Weights of a small transformer language model.
Size: 11 layers, MLP 320 GeGLU, vocabulary 2048.
Architecture: RMSNorm before each block, tied embeddings, capped logits.
Each number is 200 + 40 x the weight over its row's rms, rounded and kept within 0 to 999. Layers, rows and columns count from 0. The size before them is the row's rms in percent of the matrix's.

# k: layer 5 attention key, 256x256, rms 0.0868, rows 78-127, columns 32-63
# q: layer 5 attention query, 256x256, rms 0.0898, rows 79-127, columns 32-63
# v: layer 5 attention value, 256x256, rms 0.107, rows 64-114, columns 32-63
# o: layer 5 attention output (transposed), 256x256, rms 0.141, rows 64-113, columns 32-63
k78,095,206,191,317,277,208,201,212,164,183,196,139,157,147,213,214,231,169,206,239,215,186,139,199,249,222,254,197,141,184,181,180,234
q79,097,242,233,210,189,170,200,201,215,144,233,267,259,123,220,194,218,206,120,230,183,257,218,196,219,183,272,222,225,183,216,180,175
k79,100,261,268,222,262,219,276,116,147,194,120,171,206,159,198,192,162,141,251,190,180,190,189,159,240,198,167,202,166,249,179,221,192
q80,099,191,194,180,180,164,170,302,227,196,195,227,221,197,198,270,192,193,228,262,235,263,130,164,226,256,171,181,210,197,184,220,264
k80,095,129,131,201,189,241,220,205,259,239,193,181,233,158,245,209,267,143,217,121,202,178,185,192,109,172,221,202,146,177,172,236,242
q81,094,200,192,212,190,202,262,171,186,199,217,133,179,255,243,205,221,146,172,161,231,251,241,156,203,167,194,214,258,266,220,265,217
k81,092,214,219,154,217,206,201,142,240,256,98,174,195,241,215,169,124,187,196,281,155,137,189,223,222,212,134,234,201,197,255,261,230
q82,098,250,173,161,231,260,192,199,194,205,210,187,215,188,101,167,200,199,142,218,152,182,238,169,209,184,126,187,161,193,198,203,241
k82,097,170,135,209,223,150,164,230,212,249,180,162,180,136,186,242,195,215,223,151,176,176,123,270,224,130,157,222,270,236,214,210,240
q83,100,124,243,173,230,200,185,189,207,202,132,156,180,195,214,191,201,236,187,206,186,217,171,181,179,154,204,198,276,278,237,240,248
k83,098,221,220,218,209,236,171,155,235,178,249,145,177,156,143,252,197,164,248,235,192,226,251,303,207,236,196,179,184,219,189,185,148
q84,094,272,175,209,208,232,236,182,237,196,219,112,168,281,184,120,226,168,188,216,200,313,206,244,213,232,241,191,262,235,201,271,150
k84,091,273,205,183,237,189,194,193,172,135,147,181,191,201,182,244,225,248,187,198,235,169,220,155,136,162,233,219,122,205,149,254,239
q85,099,219,189,194,220,183,205,206,199,207,236,184,175,169,175,138,207,145,198,194,204,229,207,220,176,257,189,255,165,198,248,151,205
k85,096,175,104,160,194,151,264,182,210,149,193,143,209,228,293,171,223,210,178,201,228,160,143,233,195,288,209,196,248,273,119,159,219
q86,093,229,194,166,196,252,141,233,208,176,229,208,231,169,221,237,166,204,127,212,248,151,162,169,209,214,116,196,225,231,241,200,263
k86,095,235,140,181,196,203,209,177,218,209,146,155,230,261,208,152,176,176,196,302,150,265,177,236,173,183,262,191,214,205,179,181,173
q87,102,177,248,188,266,217,191,152,201,220,127,212,177,174,198,205,183,232,210,259,135,216,171,181,162,208,169,170,225,214,238,194,200
k87,099,255,194,222,195,171,160,171,175,175,282,251,278,233,249,178,215,191,179,150,240,264,201,243,227,190,152,171,220,246,232,188,219
q88,093,265,194,223,200,170,223,151,177,191,232,249,176,192,229,209,172,231,173,201,224,205,258,208,284,204,233,233,227,185,221,206,138
k88,098,288,193,183,153,185,261,149,200,163,170,233,169,102,254,226,210,299,225,194,162,240,233,188,264,251,267,151,203,141,173,189,250
q89,100,222,223,205,242,147,168,166,203,167,223,152,94,183,209,178,228,169,168,183,153,184,228,258,186,190,206,156,151,267,235,192,188
k89,103,159,190,256,211,201,201,143,125,201,199,208,143,166,215,278,215,241,153,281,155,197,174,218,283,220,233,289,160,160,134,174,201
q90,105,203,245,149,211,211,282,144,170,219,194,121,223,264,173,282,189,203,237,204,272,242,183,136,139,186,203,195,177,207,238,167,160
k90,102,223,128,241,231,173,172,216,248,188,182,142,188,174,139,263,230,207,267,158,158,179,215,134,221,182,197,159,208,217,225,206,311
q91,094,155,205,190,197,226,144,172,218,266,116,197,174,231,194,235,167,151,217,163,264,177,147,180,189,161,188,196,206,101,183,222,202
k91,094,176,144,215,250,189,276,199,193,262,162,235,282,197,142,155,177,186,202,190,186,182,214,186,211,174,155,207,154,123,236,188,176
q92,091,223,227,164,176,198,164,237,192,230,175,152,243,185,132,148,289,181,245,211,189,211,218,199,204,208,216,256,158,266,209,253,215
k92,095,226,207,193,215,168,210,127,190,112,211,233,152,234,196,214,253,163,103,234,211,202,194,200,147,182,180,200,187,223,173,167,287
q93,096,187,134,254,145,166,243,237,255,240,194,227,249,158,183,186,231,283,245,155,197,146,215,177,256,171,180,251,238,249,183,204,137
k93,099,137,173,219,184,165,189,177,111,199,211,204,146,184,207,122,217,208,209,263,150,152,293,212,161,143,169,208,203,178,198,214,268
q94,095,239,300,222,130,236,230,222,131,140,211,208,175,118,190,269,148,213,235,108,236,188,270,234,221,151,142,262,212,257,210,242,167
k94,095,229,235,272,217,187,227,228,255,203,196,134,220,271,214,171,153,228,266,147,164,211,191,208,248,201,202,212,134,244,195,200,197
q95,092,210,231,127,223,189,162,97,210,157,205,232,224,237,156,221,280,220,249,205,210,235,192,196,184,217,160,205,256,220,201,130,157
k95,095,185,236,213,203,148,200,178,265,146,236,160,222,142,194,237,233,212,160,251,268,215,180,191,196,180,237,148,222,166,196,196,298
q96,092,182,210,185,244,234,171,263,169,234,149,150,230,212,149,144,183,223,148,147,185,96,212,204,228,229,238,128,218,160,172,109,169
k96,097,237,169,98,230,200,229,187,229,183,153,109,189,155,208,203,151,115,207,176,209,152,253,212,218,171,154,180,177,207,211,188,165
q97,095,143,221,204,119,174,204,142,222,201,191,166,252,201,138,198,218,194,156,236,203,238,172,230,218,141,165,208,257,181,181,264,217
k97,091,147,220,242,194,187,257,185,257,182,176,212,150,133,208,221,260,212,157,155,163,195,173,281,191,165,230,213,155,249,217,207,209
q98,100,204,214,154,110,204,250,182,192,213,223,234,224,187,211,195,230,206,228,229,206,200,192,234,226,212,208,208,147,256,275,118,167
k98,094,172,229,197,142,174,187,217,178,214,155,219,199,160,196,225,176,214,155,230,222,124,196,233,178,254,180,254,194,195,190,209,151
q99,102,275,214,181,286,120,180,173,183,177,189,248,167,199,195,195,260,238,223,243,223,249,233,208,173,128,191,217,169,246,186,224,233
k99,100,189,170,201,255,108,207,218,202,207,215,280,199,246,125,208,226,187,196,156,253,217,203,212,174,144,254,161,241,233,221,141,139
q100,094,181,183,258,154,138,226,166,173,219,245,164,201,201,189,211,256,174,173,100,201,218,207,186,213,240,125,215,164,272,202,188,207
k100,092,198,173,252,183,278,193,183,211,185,150,183,146,244,256,184,115,142,213,163,168,193,147,168,251,185,268,158,244,238,189,181,223
q101,094,250,149,240,163,150,236,214,210,225,233,140,223,169,235,246,174,213,255,93,224,201,226,233,158,196,93,247,195,204,255,167,185
k101,093,164,209,200,227,225,290,260,131,247,185,213,189,185,181,159,272,253,187,198,174,208,231,190,169,170,181,246,147,175,201,225,250
q102,100,128,165,208,243,228,132,129,311,151,187,134,195,99,223,180,203,262,123,197,218,179,218,193,218,112,246,127,169,219,211,267,188
k102,098,292,187,215,189,189,186,196,137,175,233,211,165,260,195,228,211,160,253,210,244,204,288,203,221,170,165,202,188,203,137,162,140
q103,091,185,228,207,226,198,155,245,227,248,208,127,202,202,255,194,193,179,182,175,207,184,190,257,250,181,228,207,125,191,204,257,250
k103,095,220,195,212,212,193,196,246,221,156,225,202,189,222,172,188,123,123,182,193,204,173,149,209,240,155,165,241,183,125,214,187,195
q104,106,111,157,256,168,253,200,128,227,218,201,272,194,217,214,181,199,145,224,222,239,248,203,139,204,145,182,327,231,177,213,250,234
k104,105,193,292,264,276,198,210,208,152,274,211,244,194,187,230,208,192,110,126,202,186,178,226,288,149,213,206,235,202,209,209,209,186
q105,098,159,245,158,230,269,167,266,286,244,214,175,194,159,208,158,151,220,226,196,256,247,206,163,189,241,155,162,236,219,250,192,167
k105,098,259,209,230,204,164,151,245,286,213,266,208,117,240,175,160,267,264,189,132,162,194,175,266,151,208,185,163,190,224,228,267,269
q106,098,159,160,122,202,251,268,165,259,204,229,178,105,268,245,182,184,172,207,211,218,204,189,137,150,198,299,219,154,147,246,263,200
k106,100,268,234,230,259,248,193,201,233,217,228,177,211,190,192,253,204,225,146,178,195,135,191,216,196,227,157,236,224,167,146,255,184
q107,095,178,189,276,239,186,205,165,220,229,231,209,182,113,180,204,189,228,183,209,173,207,165,203,284,217,153,158,200,179,164,127,234
k107,096,215,224,214,165,273,195,192,192,153,167,126,268,283,181,223,176,186,185,233,188,140,201,149,200,185,227,239,183,213,201,201,127
q108,093,271,210,236,182,210,182,152,129,211,100,179,231,226,232,203,285,212,194,210,219,143,133,256,243,205,210,157,158,143,157,224,254
k108,091,213,158,218,209,227,198,236,252,153,196,161,214,168,215,171,167,121,231,285,206,259,184,198,179,273,126,217,189,210,185,192,229
q109,093,218,163,193,242,230,189,189,235,190,246,182,150,182,156,197,304,203,183,177,116,170,161,215,215,179,260,192,204,236,162,246,148
k109,098,273,174,147,175,236,235,233,223,202,244,189,245,146,207,254,195,215,111,221,166,185,175,214,212,206,120,233,203,212,150,177,172
q110,102,196,165,154,165,264,182,217,170,180,150,149,101,268,237,149,124,159,171,179,160,243,212,228,169,256,222,231,242,186,188,172,262
k110,098,223,244,254,145,217,242,199,176,187,282,248,172,137,178,277,130,146,203,182,195,219,193,221,175,184,243,203,215,196,218,196,258
q111,098,220,217,203,224,179,206,204,221,171,189,192,208,190,188,268,234,120,274,226,219,205,200,198,170,155,212,166,200,218,199,176,229
k111,100,152,100,158,215,208,193,200,228,186,201,228,232,203,214,212,213,194,143,224,244,237,144,184,223,276,213,181,235,123,222,187,175
q112,097,154,182,236,189,205,207,195,247,235,185,166,228,216,181,244,184,260,165,234,175,206,236,165,352,230,226,230,236,194,238,188,275
k112,098,216,262,144,236,222,218,182,215,228,138,251,206,171,233,238,170,228,165,191,202,260,199,225,232,163,236,237,148,218,238,230,181
q113,102,142,163,160,188,193,174,198,276,140,210,213,152,194,219,280,217,189,189,284,145,206,186,181,228,238,190,202,181,218,124,222,144
k113,101,296,169,213,189,210,176,276,234,228,192,266,238,187,186,146,212,259,255,236,226,172,137,180,213,186,178,209,203,182,242,227,185
q114,101,206,134,187,168,284,228,206,152,175,229,246,158,113,192,185,209,196,189,171,238,187,199,202,177,160,227,85,202,183,210,274,116
k114,100,249,238,223,211,190,139,188,283,234,166,232,234,194,198,141,191,237,213,186,224,143,187,157,180,232,241,194,243,191,217,219,190
q115,101,256,197,191,236,261,207,121,228,193,166,275,247,200,197,186,224,130,198,249,216,213,238,230,226,168,144,200,227,153,159,198,202
k115,100,198,181,240,217,77,230,169,233,165,297,211,190,244,119,255,288,223,105,165,168,139,267,166,225,96,254,207,186,118,182,207,182
q116,094,182,187,210,235,171,239,244,155,206,194,114,229,170,284,205,238,189,187,238,180,183,140,165,146,195,112,186,181,255,144,231,199
k116,096,192,191,157,220,215,164,287,173,161,233,204,180,179,303,220,138,160,140,155,170,225,156,122,218,194,197,204,207,183,226,177,210
q117,099,98,187,182,219,245,142,170,216,163,266,215,172,168,243,240,141,165,182,210,220,199,235,151,154,196,153,179,140,103,197,159,133
k117,094,143,231,158,114,203,242,217,211,189,185,163,177,326,265,221,210,257,230,217,165,278,166,186,198,173,215,227,203,230,244,184,217
q118,091,178,181,192,175,148,221,144,185,235,260,237,215,277,148,188,253,271,170,204,182,184,217,250,104,206,260,234,256,180,216,207,185
k118,095,230,221,210,226,157,131,216,263,259,190,176,218,197,262,145,249,194,161,195,207,97,194,191,203,173,198,242,228,204,214,162,288
q119,100,182,222,159,182,224,132,251,261,145,203,170,223,161,162,240,181,164,215,215,146,199,195,239,266,231,204,206,249,200,252,192,171
k119,097,243,286,184,191,126,143,192,178,170,218,197,167,204,153,225,206,163,166,170,202,208,128,210,188,181,157,214,199,195,210,243,247
q120,091,219,221,168,239,135,295,194,157,195,238,250,238,191,139,232,207,182,186,219,150,223,244,154,250,127,168,155,172,213,268,160,215
k120,091,209,162,194,138,202,160,137,203,165,166,216,168,225,185,160,183,208,129,117,258,189,252,138,152,209,199,203,176,135,221,196,161
q121,097,215,237,194,184,230,157,155,242,248,151,211,188,189,265,156,214,141,201,235,199,234,187,243,211,192,171,173,144,222,215,180,184
k121,098,184,211,188,192,215,144,140,214,238,265,192,221,170,125,167,119,191,173,174,203,214,188,246,190,113,254,152,278,189,216,88,230
q122,090,187,166,193,201,315,220,175,200,207,240,250,196,249,233,238,214,216,179,215,168,163,152,237,183,183,227,303,161,205,256,256,156
k122,089,179,216,172,250,146,133,216,193,174,257,131,219,228,185,203,212,225,212,252,156,261,225,221,253,176,183,146,118,187,163,316,198
q123,091,158,169,251,220,229,216,241,110,272,178,174,174,233,210,173,254,219,240,207,212,147,195,190,249,218,200,151,97,235,99,213,126
k123,092,191,222,239,248,209,300,190,234,128,152,231,172,166,183,239,165,197,254,215,141,205,201,175,112,253,234,271,235,188,289,181,233
q124,090,134,152,166,146,167,203,197,152,172,171,144,213,201,188,251,190,246,206,213,290,284,190,177,197,78,228,129,190,190,255,214,186
k124,097,177,114,194,240,202,146,190,202,179,191,219,293,157,176,217,217,208,196,250,262,263,218,236,210,144,214,202,222,206,157,260,247
q125,098,270,190,216,184,254,239,206,204,307,219,180,164,167,199,144,275,165,284,254,174,213,185,182,149,144,201,186,183,195,238,187,194
k125,098,148,207,193,175,202,203,208,200,228,115,256,263,199,232,264,205,235,234,201,231,202,224,173,216,164,228,154,239,228,159,194,234
q126,090,259,246,186,213,212,129,232,191,225,182,233,264,200,221,148,244,134,249,135,231,198,244,268,287,171,199,234,186,210,269,167,176
k126,092,197,177,148,238,196,158,242,213,220,223,221,265,223,204,188,182,153,276,139,216,240,169,310,166,207,189,243,161,236,210,268,200
q127,097,197,145,297,224,224,112,222,164,165,184,207,178,227,164,230,164,258,214,208,243,172,227,257,169,124,170,156,197,200,219,199,212
k127,099,198,164,145,318,146,227,229,227,210,226,187,201,233,167,168,218,240,176,221,195,223,134,258,180,209,242,173,207,156,159,194,191
v64,098,142,166,176,197,149,158,178,244,200,177,312,157,163,216,220,212,98,193,210,187,242,208,201,241,158,260,172,118,161,206,160,177
o64,099,265,280,153,245,239,141,194,173,126,232,245,233,186,176,218,181,192,191,184,226,252,175,209,161,219,105,253,185,265,177,228,201
v65,095,140,155,174,175,214,232,176,181,173,230,202,215,145,124,188,134,139,213,106,231,184,163,170,139,216,224,171,199,180,303,156,206
o65,096,307,216,236,195,202,128,148,286,168,208,176,202,231,207,229,232,250,167,287,224,180,196,216,214,153,211,197,165,194,146,186,132
v66,092,166,181,174,144,236,235,276,220,284,217,248,190,215,182,233,209,129,184,241,172,208,274,69,211,166,176,248,158,244,98,175,111
o66,098,215,223,169,223,158,186,108,143,168,209,183,112,184,270,216,202,295,228,163,200,190,193,285,193,183,313,233,270,210,156,254,212
v67,104,212,223,217,217,188,183,176,208,178,256,218,204,195,176,180,287,204,218,318,156,214,265,163,247,192,176,271,149,243,163,176,190
o67,102,213,193,204,183,218,104,202,199,244,210,184,197,261,249,227,263,199,189,125,191,233,228,231,148,201,199,139,235,214,271,169,207
v68,098,159,181,172,140,204,240,259,211,184,295,187,196,192,262,237,242,188,212,234,188,164,158,190,187,234,167,141,215,149,242,247,221
o68,099,158,258,232,155,167,195,152,208,161,154,175,174,119,206,201,278,250,166,202,160,232,213,209,246,148,184,180,193,299,171,202,212
v69,105,161,144,163,210,282,245,154,171,173,244,204,265,155,229,282,227,186,165,164,243,161,217,179,168,169,181,172,226,193,246,206,235
o69,100,197,243,186,199,170,173,238,200,238,135,199,190,247,182,189,242,210,199,196,202,212,190,219,161,165,133,245,264,216,100,174,222
v70,100,151,153,260,163,217,189,222,231,119,182,174,184,214,232,236,184,88,218,211,173,186,187,194,202,222,225,201,223,205,205,216,256
o70,099,232,234,159,253,151,291,202,192,207,197,217,254,194,166,115,219,204,201,254,239,221,135,183,223,152,196,151,171,148,160,175,181
v71,102,214,208,77,146,171,207,227,235,228,204,211,174,214,232,252,187,197,209,198,270,160,257,148,204,181,226,292,196,132,142,160,195
o71,099,232,167,207,248,226,161,149,155,191,122,229,212,129,177,176,235,216,172,165,192,220,243,206,220,158,146,139,193,231,239,234,142
v72,094,157,187,159,139,178,251,184,195,269,182,169,189,110,236,187,161,243,171,243,164,320,256,123,199,159,115,191,239,223,161,243,216
o72,092,213,196,263,263,205,161,201,194,191,291,190,163,195,196,153,237,213,297,160,250,140,212,218,111,279,226,165,203,166,190,183,154
v73,112,216,239,240,182,223,270,173,278,236,177,199,130,172,311,109,217,235,174,186,235,229,219,165,220,130,251,170,154,246,234,183,146
o73,107,165,185,142,255,143,120,171,132,241,164,173,220,241,186,241,121,173,211,183,206,222,140,181,231,262,246,234,211,241,202,196,263
v74,095,104,225,203,118,203,190,165,270,188,175,164,222,206,200,247,240,185,204,233,178,222,242,130,175,111,182,233,194,119,206,272,183
o74,096,237,185,266,229,155,210,189,204,253,182,200,178,212,198,208,142,267,248,174,205,125,239,282,186,249,171,190,216,155,209,195,189
v75,102,174,185,246,262,216,258,130,145,221,205,237,218,225,237,181,189,224,185,187,194,233,166,199,154,225,244,175,196,217,181,298,244
o75,100,200,199,136,187,202,117,282,77,161,170,240,169,164,279,211,89,172,190,253,179,153,208,215,189,208,174,267,139,139,195,163,184
v76,101,210,261,237,226,202,156,252,128,206,275,137,197,113,190,306,233,236,223,231,196,244,223,190,150,201,222,225,251,217,229,268,212
o76,101,188,121,175,186,168,226,174,227,187,120,254,200,204,235,213,200,181,212,197,199,143,186,203,172,199,134,168,168,234,186,238,138
v77,095,187,191,203,173,161,211,242,198,198,228,104,180,155,149,253,183,230,270,266,195,245,147,262,197,171,177,167,151,199,222,194,232
o77,097,184,173,240,184,216,205,180,229,231,244,221,104,247,180,169,145,181,178,108,186,174,200,105,230,180,218,216,278,178,167,153,208
v78,102,222,250,200,228,198,144,176,224,184,193,158,234,134,179,218,173,185,224,159,234,213,288,176,293,214,277,141,277,204,170,167,150
o78,099,167,177,224,229,207,247,217,183,268,191,238,253,182,182,222,182,204,220,269,219,184,218,152,150,270,180,217,204,238,167,231,171
v79,106,258,218,211,207,103,218,183,233,159,218,264,172,229,124,217,245,214,186,263,241,150,224,222,181,261,220,225,181,141,227,208,143
o79,103,201,272,194,193,306,232,172,150,238,108,203,235,59,165,201,176,159,220,171,177,227,138,150,194,204,225,197,235,190,240,253,161
v80,102,207,231,192,192,251,213,296,104,222,189,237,148,238,131,162,210,183,239,153,189,257,235,176,121,187,269,222,173,165,228,227,208
o80,103,208,241,227,192,199,259,139,219,154,203,217,179,142,203,228,237,273,199,225,216,220,159,247,120,200,217,190,178,169,178,221,189
v81,102,224,207,226,171,261,187,180,202,236,190,219,190,206,193,167,180,240,199,196,259,216,181,231,243,155,190,175,156,178,155,207,247
o81,099,289,218,160,176,216,177,224,181,198,164,222,187,225,108,243,217,197,162,215,191,156,248,161,220,262,187,270,178,129,170,201,247
v82,097,267,215,207,167,160,193,218,131,142,195,237,227,139,179,171,130,214,209,227,160,209,230,164,195,268,131,174,179,187,212,237,147
o82,096,139,116,274,212,219,228,241,232,158,269,161,170,213,140,123,228,89,236,127,170,240,164,233,192,218,221,173,227,227,139,220,264
v83,107,204,166,139,179,234,202,192,223,178,147,104,231,206,207,168,175,150,194,177,252,168,266,179,206,241,195,220,211,217,208,248,213
o83,108,180,286,284,251,249,190,205,239,203,212,276,221,158,175,273,235,174,197,216,227,238,236,175,218,216,247,150,217,175,232,155,145
v84,102,198,235,223,261,207,153,245,184,183,267,156,265,200,202,179,181,170,251,180,214,226,147,185,191,114,161,228,202,249,166,201,232
o84,102,178,168,158,146,229,206,149,162,213,180,187,198,197,175,239,266,245,165,162,165,228,228,216,170,223,241,242,162,195,193,172,214
v85,098,165,200,196,254,197,121,210,165,229,242,226,159,137,184,239,176,261,186,221,230,208,222,265,172,196,163,167,193,256,235,283,153
o85,097,209,130,202,210,208,210,243,240,200,230,168,302,227,172,231,192,189,282,182,190,170,140,137,214,199,224,269,148,173,229,162,196
v86,101,194,157,207,205,177,168,260,179,212,160,214,185,217,205,135,197,120,219,192,211,222,232,226,222,236,149,254,262,240,164,247,208
o86,102,291,195,133,187,186,229,221,199,239,236,241,193,250,213,217,155,230,153,111,263,214,127,258,226,144,219,202,212,142,237,253,169
v87,099,161,180,199,213,172,207,173,305,221,147,157,272,194,212,187,199,220,173,168,180,307,213,255,295,188,151,139,178,148,219,151,217
o87,106,206,164,204,271,250,214,256,142,184,213,266,209,154,200,218,188,225,208,232,177,217,176,183,203,216,201,204,236,200,154,195,176
v88,094,275,165,167,248,238,244,160,199,223,195,152,224,200,198,196,272,218,237,222,109,136,193,178,188,271,140,206,270,230,208,167,179
o88,096,137,152,193,204,246,166,289,199,202,254,208,207,154,198,224,167,241,236,172,248,241,210,203,184,143,185,253,175,199,218,229,233
v89,106,188,260,171,210,154,214,255,157,198,246,186,191,141,206,238,253,222,242,243,187,215,174,263,124,237,203,166,181,178,182,194,155
o89,100,214,93,223,201,193,161,155,198,190,159,166,95,171,212,180,202,234,162,161,198,171,185,162,199,151,160,261,173,221,181,253,193
v90,090,230,222,178,209,207,254,228,252,198,191,206,230,170,132,210,140,176,170,192,282,192,101,174,187,231,196,238,242,199,218,160,196
o90,092,137,234,277,241,210,250,127,235,203,185,239,176,176,240,222,169,204,221,179,215,212,245,204,233,236,226,163,230,237,233,238,207
v91,101,194,200,159,234,212,177,230,251,229,165,153,186,173,241,176,248,198,227,200,261,213,191,289,123,158,192,213,145,105,124,185,204
o91,101,219,292,188,174,178,225,224,119,213,179,224,257,157,208,214,166,191,135,225,200,177,268,261,203,250,178,197,243,385,201,211,159
v92,097,106,258,195,207,276,224,222,207,277,216,130,166,201,158,214,226,212,217,228,200,180,242,210,170,133,201,275,240,223,191,191,267
o92,097,232,177,165,177,182,164,225,137,132,241,210,154,218,250,169,227,206,143,112,241,263,207,213,126,262,141,134,236,217,198,242,191
v93,097,286,217,173,227,171,144,116,143,193,205,151,202,142,178,175,257,153,166,258,154,196,223,163,198,216,225,221,193,280,235,184,149
o93,095,88,202,218,166,201,149,124,202,234,201,273,222,260,206,184,235,186,218,194,253,249,218,163,196,181,212,154,150,124,157,185,180
v94,098,181,177,243,118,182,159,175,226,171,220,199,177,140,176,169,181,279,213,213,314,191,190,198,213,267,233,173,114,187,225,174,161
o94,093,200,180,185,173,238,239,205,217,211,192,178,185,243,180,279,183,123,151,233,217,179,217,183,203,227,137,186,306,201,200,246,276
v95,096,202,190,199,236,167,166,204,203,235,101,162,234,206,119,219,221,148,131,170,205,231,106,224,187,209,173,172,186,211,249,196,242
o95,094,266,218,179,213,265,206,178,255,233,215,240,157,170,243,165,214,241,226,211,182,101,240,203,285,229,204,243,220,220,145,181,207
v96,102,247,186,212,169,209,193,178,259,204,221,230,131,218,204,178,212,179,222,198,193,146,308,206,220,187,187,215,232,265,185,190,281
o96,100,202,266,159,234,210,285,320,156,188,183,162,254,172,196,263,236,205,168,230,192,246,198,203,293,217,244,243,172,157,195,191,98
v97,102,158,222,242,229,195,266,262,213,221,181,128,169,232,201,239,197,247,188,190,224,217,227,245,235,285,198,170,217,149,248,181,186
o97,099,196,175,219,170,191,319,161,226,191,258,171,215,109,188,244,296,115,185,268,220,199,140,159,190,246,150,202,162,271,182,268,254
v98,104,199,169,177,203,217,210,257,158,188,260,155,201,160,235,154,202,143,157,196,139,229,170,266,145,208,185,233,312,241,179,186,180
o98,100,193,179,241,172,245,211,223,268,182,138,217,230,295,171,168,255,222,144,126,213,173,217,225,196,227,140,211,135,224,191,173,221
v99,091,215,134,206,173,147,162,241,246,179,157,198,168,214,225,222,202,164,194,161,214,181,138,185,147,166,161,211,197,162,187,271,156
o99,097,194,244,242,274,228,226,155,153,264,173,193,163,155,198,172,222,190,194,240,236,196,173,238,223,252,242,205,191,140,221,191,172
v100,098,176,165,303,249,218,179,201,272,147,240,209,198,296,217,231,258,214,255,185,205,251,217,245,277,203,259,287,73,167,222,227,247
o100,099,272,199,146,150,188,224,216,135,233,171,226,173,199,166,264,201,165,269,221,225,161,86,221,163,229,166,188,193,216,237,184,160
v101,099,163,123,217,187,153,200,188,252,182,213,177,187,224,137,189,216,208,255,192,228,214,209,235,236,104,227,239,213,229,206,233,201
o101,100,243,225,160,176,241,196,195,220,149,195,161,240,184,190,180,174,189,156,127,198,215,105,171,272,235,215,150,227,200,201,197,209
v102,103,155,164,185,176,179,242,214,224,210,100,245,197,216,147,196,164,224,207,162,251,123,212,171,197,194,217,180,250,218,217,210,239
o102,100,230,211,253,206,140,232,202,116,183,221,118,272,186,229,229,182,184,247,220,184,235,203,206,237,254,250,167,145,105,231,159,152
v103,096,201,163,195,155,274,150,223,265,195,208,240,247,263,170,230,179,209,296,190,196,259,248,176,176,180,164,233,211,175,103,181,228
o103,095,201,193,211,282,158,216,215,141,170,241,184,252,164,202,213,165,215,128,211,224,238,220,157,145,220,136,187,256,211,248,259,219
v104,102,169,179,158,232,220,143,168,252,113,237,163,181,140,164,302,194,180,152,172,300,282,245,217,184,211,195,203,213,202,172,197,218
o104,099,186,177,184,261,196,301,253,170,203,126,210,220,210,200,215,231,163,214,216,186,98,147,226,237,217,164,207,149,193,167,203,157
v105,104,195,193,222,250,175,247,161,184,240,163,200,169,193,231,222,211,122,190,200,265,151,219,212,162,240,141,172,202,193,204,275,213
o105,107,142,202,164,192,222,182,282,264,169,180,170,266,230,252,183,233,208,190,222,183,237,223,192,218,151,199,235,218,247,195,201,184
v106,103,196,199,221,238,197,163,252,201,190,175,224,213,158,236,234,188,176,274,143,259,236,272,195,284,249,228,222,142,201,199,235,146
o106,103,199,179,189,231,150,227,156,213,169,217,195,250,175,163,182,167,222,228,174,172,204,244,145,175,203,212,195,175,251,265,188,245
v107,101,125,187,123,199,253,225,159,151,168,194,126,220,198,233,270,162,290,172,205,227,160,125,163,201,170,227,161,234,241,173,251,172
o107,102,209,171,200,205,108,128,291,254,233,217,199,90,186,224,163,193,164,266,143,187,261,209,199,237,269,125,168,237,198,266,157,189
v108,098,175,199,241,238,135,164,250,190,193,240,217,170,252,124,209,237,180,167,230,152,217,124,190,263,178,223,201,195,239,212,172,128
o108,103,218,134,158,227,246,201,211,178,223,193,218,234,204,221,218,139,232,231,233,219,219,249,181,201,226,201,296,208,223,268,219,231
v109,095,85,172,130,244,277,187,202,196,123,190,162,176,232,176,219,225,184,229,224,141,161,161,193,199,248,151,199,212,220,157,252,222
o109,098,266,225,286,172,128,166,212,217,198,234,236,212,200,221,142,161,191,231,174,221,238,250,249,207,236,212,202,214,194,235,102,170
v110,096,257,207,198,192,178,238,165,202,260,294,222,172,215,166,159,242,236,157,209,246,146,167,170,229,206,144,269,258,187,183,149,222
o110,096,182,193,205,220,213,261,178,166,159,186,176,240,156,109,242,262,176,305,196,229,194,313,232,176,208,192,176,194,202,176,133,186
v111,101,154,239,158,220,204,228,217,192,202,268,218,172,150,198,206,136,197,201,216,66,241,229,195,193,228,154,161,232,187,206,188,199
o111,101,214,72,219,160,179,104,233,197,137,238,112,202,177,277,217,141,238,230,226,221,223,187,222,172,180,209,180,173,165,238,251,140
v112,103,204,210,179,222,181,144,101,252,208,131,182,206,173,240,184,233,151,190,145,244,175,266,240,221,269,148,210,159,166,259,237,207
o112,103,166,223,212,249,218,217,260,207,232,256,188,279,162,199,180,143,244,191,313,208,225,122,193,131,227,158,216,215,188,214,151,65
v113,110,245,156,254,255,177,244,241,174,236,187,176,251,207,158,207,251,276,240,142,253,193,219,161,221,204,242,178,240,119,201,201,168
o113,106,225,195,145,256,200,147,239,214,179,191,162,130,133,193,180,107,115,129,250,201,152,190,230,154,242,183,146,231,180,222,181,269
v114,096,172,134,195,156,205,210,168,154,198,183,211,168,233,264,248,221,173,202,239,267,125,207,184,153,176,128,179,233,251,275,217,156